config.toml
n_layer = 10
d_model = 256
n_head = 8
n_kv_head = 8
head_dim = 32
d_mlp = 704
vocab_size = 4096
activation = "swiglu"
norm = "rmsnorm"
norm_place = "pre"
norm_eps = 1e-05
positions = "rope"
rope_base = 1000000.0
rope_fraction = 1.0
qk_norm = false
attn_scale = 0.177
bias = "none"
tie_embeddings = true
parallel_block = false
init = "normal"
init_std_qkv = 0.0408
init_std_o = 0.0
init_std_up = 0.0408
init_std_down = 0.0
optimizer = "soap_variant"
lr = 0.00411
beta1 = 0.95
beta2 = 0.99
weight_decay = 0.038
lr_head = 0.0106
grad_clip = 1.0
warmup_steps = 200
schedule = "wsd"
decay_fraction = 1.0
decay_shape = "linear"
final_lr_fraction = 0.0
batch_tokens = [65536, 131072, 262144]
seq_len = 512
doc_mask = true
train_tokens = 723200000
steps = 5784
dataset = "wikipedia_en"
Each number is 128 + 24 x the weight over the matrix's rms, rounded and kept within 0 to 255. Layers, rows and columns count from 0. Numbers have three digits each.

# up: layer 5 MLP up, 704x256, rms 0.199, rows 481-489, columns 0-255
# down: layer 5 MLP down (transposed), 704x256, rms 0.182, rows 481-488, columns 0-255
# gate: layer 5 MLP gate, 704x256, rms 0.192, rows 482-489, columns 0-255
up481:114126147108115067146129149127138138109133137153105098091117062168124124100135148148105123118174140109109144152101082147122118118106102131132133145112120151183120042098161168183139128146147138157148112135109134120125097085117160124188151104096114123079181138124124139150088166109128149145105169155116156135141137104151131156101169132126085167151098089150160154078118193111124134123094071118131111112138153137133202147105131107115170118131121136131134052141134100121122109142113135120080119114159115136153121149096126135101102137156122135117153152092100094124126155107110128127104083115133147132133172152142098122073103122146146114090109153118097074169079112106136134127133132135137141154114114160161136160152146109112049083126128122113111132107112132192079124139134129
down481:172090148118114130162116155131058136103136129195093125151085156118131156113115118119124142139124108113095106151114150130142168172114161124105152151129152078167093071112129147176150111152169097145130121097136096114153129121136131146081115138102102109108115125120090159126144161113139161148136101064114142103131103158141160141123132182144141101109148150119106105147108148148124146109126146128178130136151115132110094140090111125096146120176081090134121155177132156166118126124135099094086107139169170118152093158119129130137125130152132172099124182066151136122130135120102126118141198143139118149139120117100104139147123120080112142113139110148066146161130166131133152144136105098129095092134171106153161118123151129164092143115140118139143139133096157163107157168117145
gate482:121147094068061123142139124116123107144155124111088140160125142105132122103160125127122137121135101132103112142165129104134096099134127111134156139113102139153104134178107140153183113101151142133150097140140104101156137153088129157178079179149136131145113152123138142096165148112128117136170135098128079123135166125107153117116136103126127131105105165146102123068141143127166170133124117153095162119126074146127181085183170139154141137091058141139144136128105131117122109169140168121125093117142119100149150118120114107139139058120146124152058120098148141167113114097145130099119129108145138130125103126090192132119125095123116093118154120147122121136115079104110145101117156107143156135134127140137114126149146094129145151149152102109088183140211122130109083115135121
up482:065135123129153119067055137186117180135157113132151153139082132112131100169141147139098127125109132140153090110120130131129115126119105124077105138111133127197089116169103088142145121112114132161143131098152143133127111123177171173146136115128132133110092142162143144143149113113123188152110102122130161124120104110106133141161132105100147136149111128110099113155134140091174130148168130124149120110139081155095126107122131114114183124093072123159105145143157119074167115155186145184169154141101151113132165110108130134089093134158131110114125081133129107077159184123138132133065163086143145120150113127116133122141161123117112148179123103111132113120119129178138113130080140155111185114123144119147136097114138152097125104136134101111159103141163114119129101148159097
down482:113160135121147135125139125137115159086116076107157123143140129150112110160122053151130135141118124141111136163133104143169162136136147160080174110102087143145079097132114157144137093143159096095124148140108127140103089168092119096112176180137152133106135120161146161147133093177098114066172098132169175100095154170105117086134113162101134136168125127145094080147134137086162142159111170138167146127150101106142133140114115157118162171111119114098082117092128088065122114083083170155129104161150166139128149096086162154101121129105101085145118106166133117131117106122144130142075121113152114130105125155101169121173112130139108186136101142181138127177136136134125134124113119117116136136137135119103162143122125117171154097158164106116112120147164135124102141097120085
gate483:119151089187117132159105118104076180121114136137134161107085105123104162146097101149176135138127134116132154134105104119187128135116191210123146072134091119091170095105156150111117142153126155093109152122072124113131148132129100136135106121102134052115118148114158155154114144165138207108118119131105159111121166134096126127149137145133129112161117138159108113171122160103160128117141061113119130145114156187150164159088150128130136121122124084134120144124126148129116092160093178118067165138138111180137121114114139123163145157105143142151084144118107122131150134096178150125148129089103112140101133136167136145143152095146151132130137156111127046180105128122104136093103146119134175072130164118150100167124117169123120135147131097111104118089131149146134150118104123
up483:122220102106123108165138117119141103117115116169110039147145109134143163147097103130142140101132148133119172137184087081107124134101113108154086145133112132118123132155084141122147160114119149086134154099117125158127106168187101134115136186132101065110135154122109133170134117137121130115138100113154126130152126125170130143133142115132100118152143147089141153122117129161139157138125128120108160175148115137090104107156086142100082134188090078105127159105131159157127124125191140176136107116101128097145126137139088100125110139077175103128141130085146138135129074166135116117145118179162153149096097100112128153145149137156124133109136105112107118158085133174163171192086089131148171138149113139170169113160112161156102130138079134144188149128099140119131097152119098
down483:151112121092086136125112108106141143082161108105137159137113126091130179153118087182163104123155098117109122123140138147126115126138107135133105133115115137122114155135104095150075160093172149138166150115123137145111157108129146116148119121123116093100134087117143121142200146166142104153170115157141144164118086174141118141139094167098128102129118082102129080170125193112154114129167173100140125163123146147132096124114100157109119135106161112077139130108152139162138141114123123075139161145172114142133151109163120115132130128100125088115133189126143108147118128127092152108103177136110131119087112131144125163131167114117152139137089158114092128124149137116118103129119091151098104120123151090164148114138170159122104099136072098130129131155146130095172153109115122
gate484:090114099166130132121194154158093135128130127087159136072156133097145121135120112159150109165116136148136155133132166157121181169139133111106133125147156131145151141116123146120081116075096119148141091119139159087133138144098085151110121116155149123155118098113131107106100122161159146123128117115060113188078147121110137107172106134097126086136108123121140146108098100135150104076115110102123084116125160082161135181115121082146161173144139119131133147137094121105148116147099154133138173092127065175123155085082096133119126129136142100152103128109150114132121168148082064145110106138126133126135163120130128115145144118150128169109174111086110094115129177116112113130071097121136150144116154142160092125141104124149141171153115109108132191149120153118132138128094113
up484:172118131133100146129117121117091113143140133134131104146109106129157123131161114149098143145146153052139103139161145108150064102130129150178131111089129083142137154128131099119179129165126091095086128161142066134068129114174121095157087160113123079129104153135098116142134101094093153140111122149152174113154114114076124128096120123112145145105119158099104143136183153132088122146105164139116154098138086119132097072167131143125123121074116148132106099110177091140092130096165058146098103142121123105118109102150128091095150121153149117109132118124121146146121126147118169129073150109146136119154145102120118148098116111116124143135093123114126134159114093098162133118122127140136082151099125080107126134132094108128117133128134122124104146082142122156103149143134136
down484:131162088127098135186129128136117085157078120110058139138119104135095164118045090129131137141111138126136129163128112121130175163114102193120133122104118144136118224099109155097106105112161109163107145115139152126087098154135124122103110103147145142134138143091108130123106144131166151164153123103136163099156135153160141082140121147130107161117103150153107131099142132129140167105151155135158147111120081155131169151102149102122172146095131119152163102084124111128150048154162167148119157105148112099162103146131113124094174130107174106104150133107092147116161145130159114130179127114110142117094144151081119144101106157147135091165136087141099123105130082093156126140092105123150132150136132075072115136142084108122083151145112100091159128111090110140138153159143114
gate485:156109131157093110165167097111128082166123140133128119128118154136113218142080094100121125144121145151125100137132171144168096130124127133105138143145097102136132177173130109142152103131129132141145128137120142109142139142120118141077132153086147123141143134138134125149088159115144157130152122133147148138119116105089151108123187097154142123132138125141116134088109125146094137153145103127102110092176177144141065126121130134110138132130082107099093133127172094098095127142094178165188133135101146145096158126142141125119152119147145140142100156143091140156174072103127121151096121139101127084171146121166132190123120135131139089128106108137140118124196154124150142149131144087063117110080117066099146120119105144109088115136149158152102135140136128115141111136129116
up485:124100127119117122153143149110174155095123112119137091159136057148119054146146153155117164102121110152177134168142138120073132110107140075140123106139124176176139086123143130172114097071117150106207150133112131100141129116144077133130121130127126143080114146107147131071117133122139131130134155082138103125070119148118102111144112151089160101107103126156097113144129084081139091166150114133115145114133108133154131142097090075136121107138141131136149154132158124119123116140087145158124103138195110109127142097126133083156108100112105099099160145132146076112122147117171109096153151096126089158059127090142130118105141112132153149147159146118074115137101116160175129115071147101128158155150129099084115112150122111143137095145132127130114114131151130139104112106136136
down485:156118126148126075160107128119108104160135109192158152166112122140160148146156123110127178109095156123156136122132081098116161112110148078139137119145143155150149102176115170133098140121166128125124078123137132119117114124133074104121147116135085151127164141149135131065069091143147140148115103172163160133137113161136107106147138072100115131106113109093121088086102137148102118096111159127129123115133114084159151121110128187151093132105127139152105101141108152127109094153116156112141144171079152103128127097093161118121126104120124130163102103194123153155126117127138116126116132104141136131117090103156111137147110095125155129085164133152126144174090154171142150159143095136134111089191125121105122152086105101113150150129124132117141131187113153121131100154125097
gate486:163158178137138153152136118128151164121103090127073098146123076147066154127142119120103110087160128163104148114119144118118127138150111132099126091122200138101138157119116097106136161132116121144102095113126101120118096117119129130147164116083136132126085075126115153126097154136073157138126099162127129130154139114186120090171145103132136123137157144135114134107114094132126132166110134137130105144148143102098135113178163148177123101111135100145134136122147140146131149095063127143156155126129060142107102133141103131135113124091133174129120093150158132110142157100114103073139159140142140169089135084090143123138141150125137115111119139168116146141087124177112116155170117149091164124091131179110111142145164124162125128133124113162097130112145141141112159136147116
up486:093178132124138148112128134160123096145110132136140061157136142153100122103111121140150147151121127124152092123114168146158156091134086129140129115102122096145136159131114088156092096161143122113123123157124140129141143145152152119125159138147177109101139119141109146149130077106141140141105117116126131102114117131158136108128094103143137134159113088152112112123124145105157121132172114153155147127123091112153147103121095099111142169143108082127118148119130140164142164142074134139137140114123106172140128142153117146110124111121142170125133121113083132114093127158119087129116139142129121137114124102114144092103098141108167157143159117149151104130105111143139094139158120071084101130102147144111115083112137134146102105097162140105115143117080126115101193134145119
down486:141111093160163139113130108093168136099130137091120159110128169135173161148130150173125113098158124112155126107131114143133131178171095087160133150120135147137102089136162139174121085113134130130148108111117127149140149123140132133145139141124112090109132152076150128104107132133141148106132158130117073134092120099092127142134070100096138156153129127086142100165107123139116108127122140158148139103102148174152116113150086156105128125138103171080153122104124144118115160112141126151137116146107132125152182124150149120128115203111117101169110132100091152154166129124145124153141118147131124104162156121149115109099143144147111117125133106108096109116118133125137119154154131166105090102140124085148150122123088143127123106167103126127124132113133127110124125087108153
gate487:201098140146146132172082153112116098161156139108099131156121173109117082123141103148089117141141140170135109125117180133154139100107098172139149113148122144149156120117140119112178148123138160152156095140149166122121164099155145162153096161133127155096151096120143101117132124181140111089112111129167144115143149144137144080143106128112107141083123119141120137139132130131137121171159140156150183131137138128123148158171099100122050126164081177120098142195145134160158101116110120152141122131090124082186125112132146127135108149161145119118141151167147152175131115139158139162170138121124143174149134135168125121150139115149123107127075137161116140157140096112128103162139109076123173100171144150145104081130123098090115137122130121154104139162096151128119124140107116
up487:138097109127113132106153139084106126118149164148122068127079119114155152107105100125106178149125136110131142054152111118168169113127134108153152108088121158117122136128106127104128111131132109131103170151147123097131143113089143158131129139137121124182067167125112129154164142088135152122149150159136142113104103121112178166098090123133103119154092107108135136149125124080112115155106102106144105162107054094129089143112101114174131105150140154095156168121092095151142148137105152082112102139144129137115106138157077150089113120127189160129089126118184148142105121135128109107143171140134083102067092186155103098062149131116152114128165139124127090168114099132165119111108117140181160103133132152135175115110101121179111115159094121158144117108123110119102142123104125
down487:106140091183125095114178164126129153111092160150139157112148103078081107168126128137132114137113147138100098131143149115121121132095169112112127129139103113164139115141096149148123164134126131146101121126166126091155135136108151105141138133100097146133142117143121132125083118140190104109141173118158089135127072132083152171136154127141117155106111136177153130155135084123100136125144130086112136096127156143130100177165169142162128091116144153114144071158109131119104111094104101134142145136104122118144114113100126108142113113122159067103142143133100128139134115121113128142169105130155162122126147124139126146120094122111125117087126117123129142142186120069064143131143096093116138149139147122119091173158094115120137165120149162122119119131131173168097094160114102
gate488:113183123121135150145164132120142130141126154130109129154183127128114117129148110136162161152123169105127145143160127124120170157101100167118110179117163115149083126111121127096110135138135109129089107139083181119136166073158124153157111119140103138121170161154147120155131139087136128123103138128153161079131111134108144097085122144115156124105144129173153090107131174113095127154153089093128122091125158144154157136126112121105097117139136156136137136184149134115151151111141121136166111142105164118096150132150120119109126117142142113104125124128143145162114116108140152089142148129145122120111158176128145171133106127137134124110171165164119152150096136099156080123112147143123100124127136130109131134140153096137137117135110091138147113137140169146127132131114134
up488:158153146117121154123128130129151137192097095143113180094143154113095144123153090160126171126130119113136156126112163172151116121149152167099126148155052097142140124112087072152127156099132109126124093139123163115161157123118170171101106131204157138132152151127134153112117126138130194149093106180113135120134154142116106156115157168171108127096149053101078110147097146099120109165149093130125121114075095145124143148111139125151129134080137128131170132123121148116127152113123107110109136096144150122114126125119150154104084118137128114118139096112189118140144130158150119096149122134172053123116142121166134131092143140136164124121120165156151126126089137102150116087136115131109133149160144125089123131139087128137139094106100138146150161137148150125116168163102113
down488:165102099160148144116148077120125129142133129156111173127136129165152139155128093129055130142153129126150115130152140082111093133190140139135134094156100150155141049118120163100113150136124134098113122074140144130168140111131131127154170125158123104128134112138132098111137113116174146134141125134126102146128075101109110150137136143122172124085128078173181157154175132095107124154150125117136132116095115122151149108134120133139133124134128148047129106150099113087182100129155142127156124133111120128123124146106156104137098131112177110164120104116116150160113095115149155143130150142151115093126144090136153143147120117155150122123138148099109087117100167122099152115114138164082110152169145150130121150123107164130122125108115147142114110094135150117123181144138136
gate489:152107121055116115101151139144141137113140145123117097141133129147152125147194105137123144148127134101094126148121137117134122132102137095081147156115127106129106147135142149192123132125121099111093113146150113115147091147104142183106104136132117097138075145161142061112156121139154112121082181094091189179143139114129121114126129132179114119095142115138162162156160152106142155112132110161183174139100188088170098140132140120160127136134118104103153099097138104114170171152150133107116132096100131160163115133133143130111138164152121090140131124134105129121078163085139116122123083144100096120111113137132160144131104138149166121113069141146153180133123148123161111110151120123117168146134135158098142086126117114082166154133143158107137147060169121144161177164112148
up489:107153150106135139148116114100135135131099157115141136079129102130130168081130136150125105140167103110100118117101093137104160125154148154129135145106121114109094128136078124090137122145111138115163129124149115138136118166131115112120108122138103163133139120179113101104056107150121097137128099164114209161096097115126157123131136151152164119124110157154125089111114113151098154131116140134097142123128103148073107138144134161138115148084125139053141150106154142151133130126119146123146125107111123117126180144135147125106104111116110164127090155104135125112142123127137198113140089125143119116133144157142154134141147147106152186169153090100129102122096141108165152094164136102176153134085141133115169114093108110168086138137119112086126131125126146114166130084082107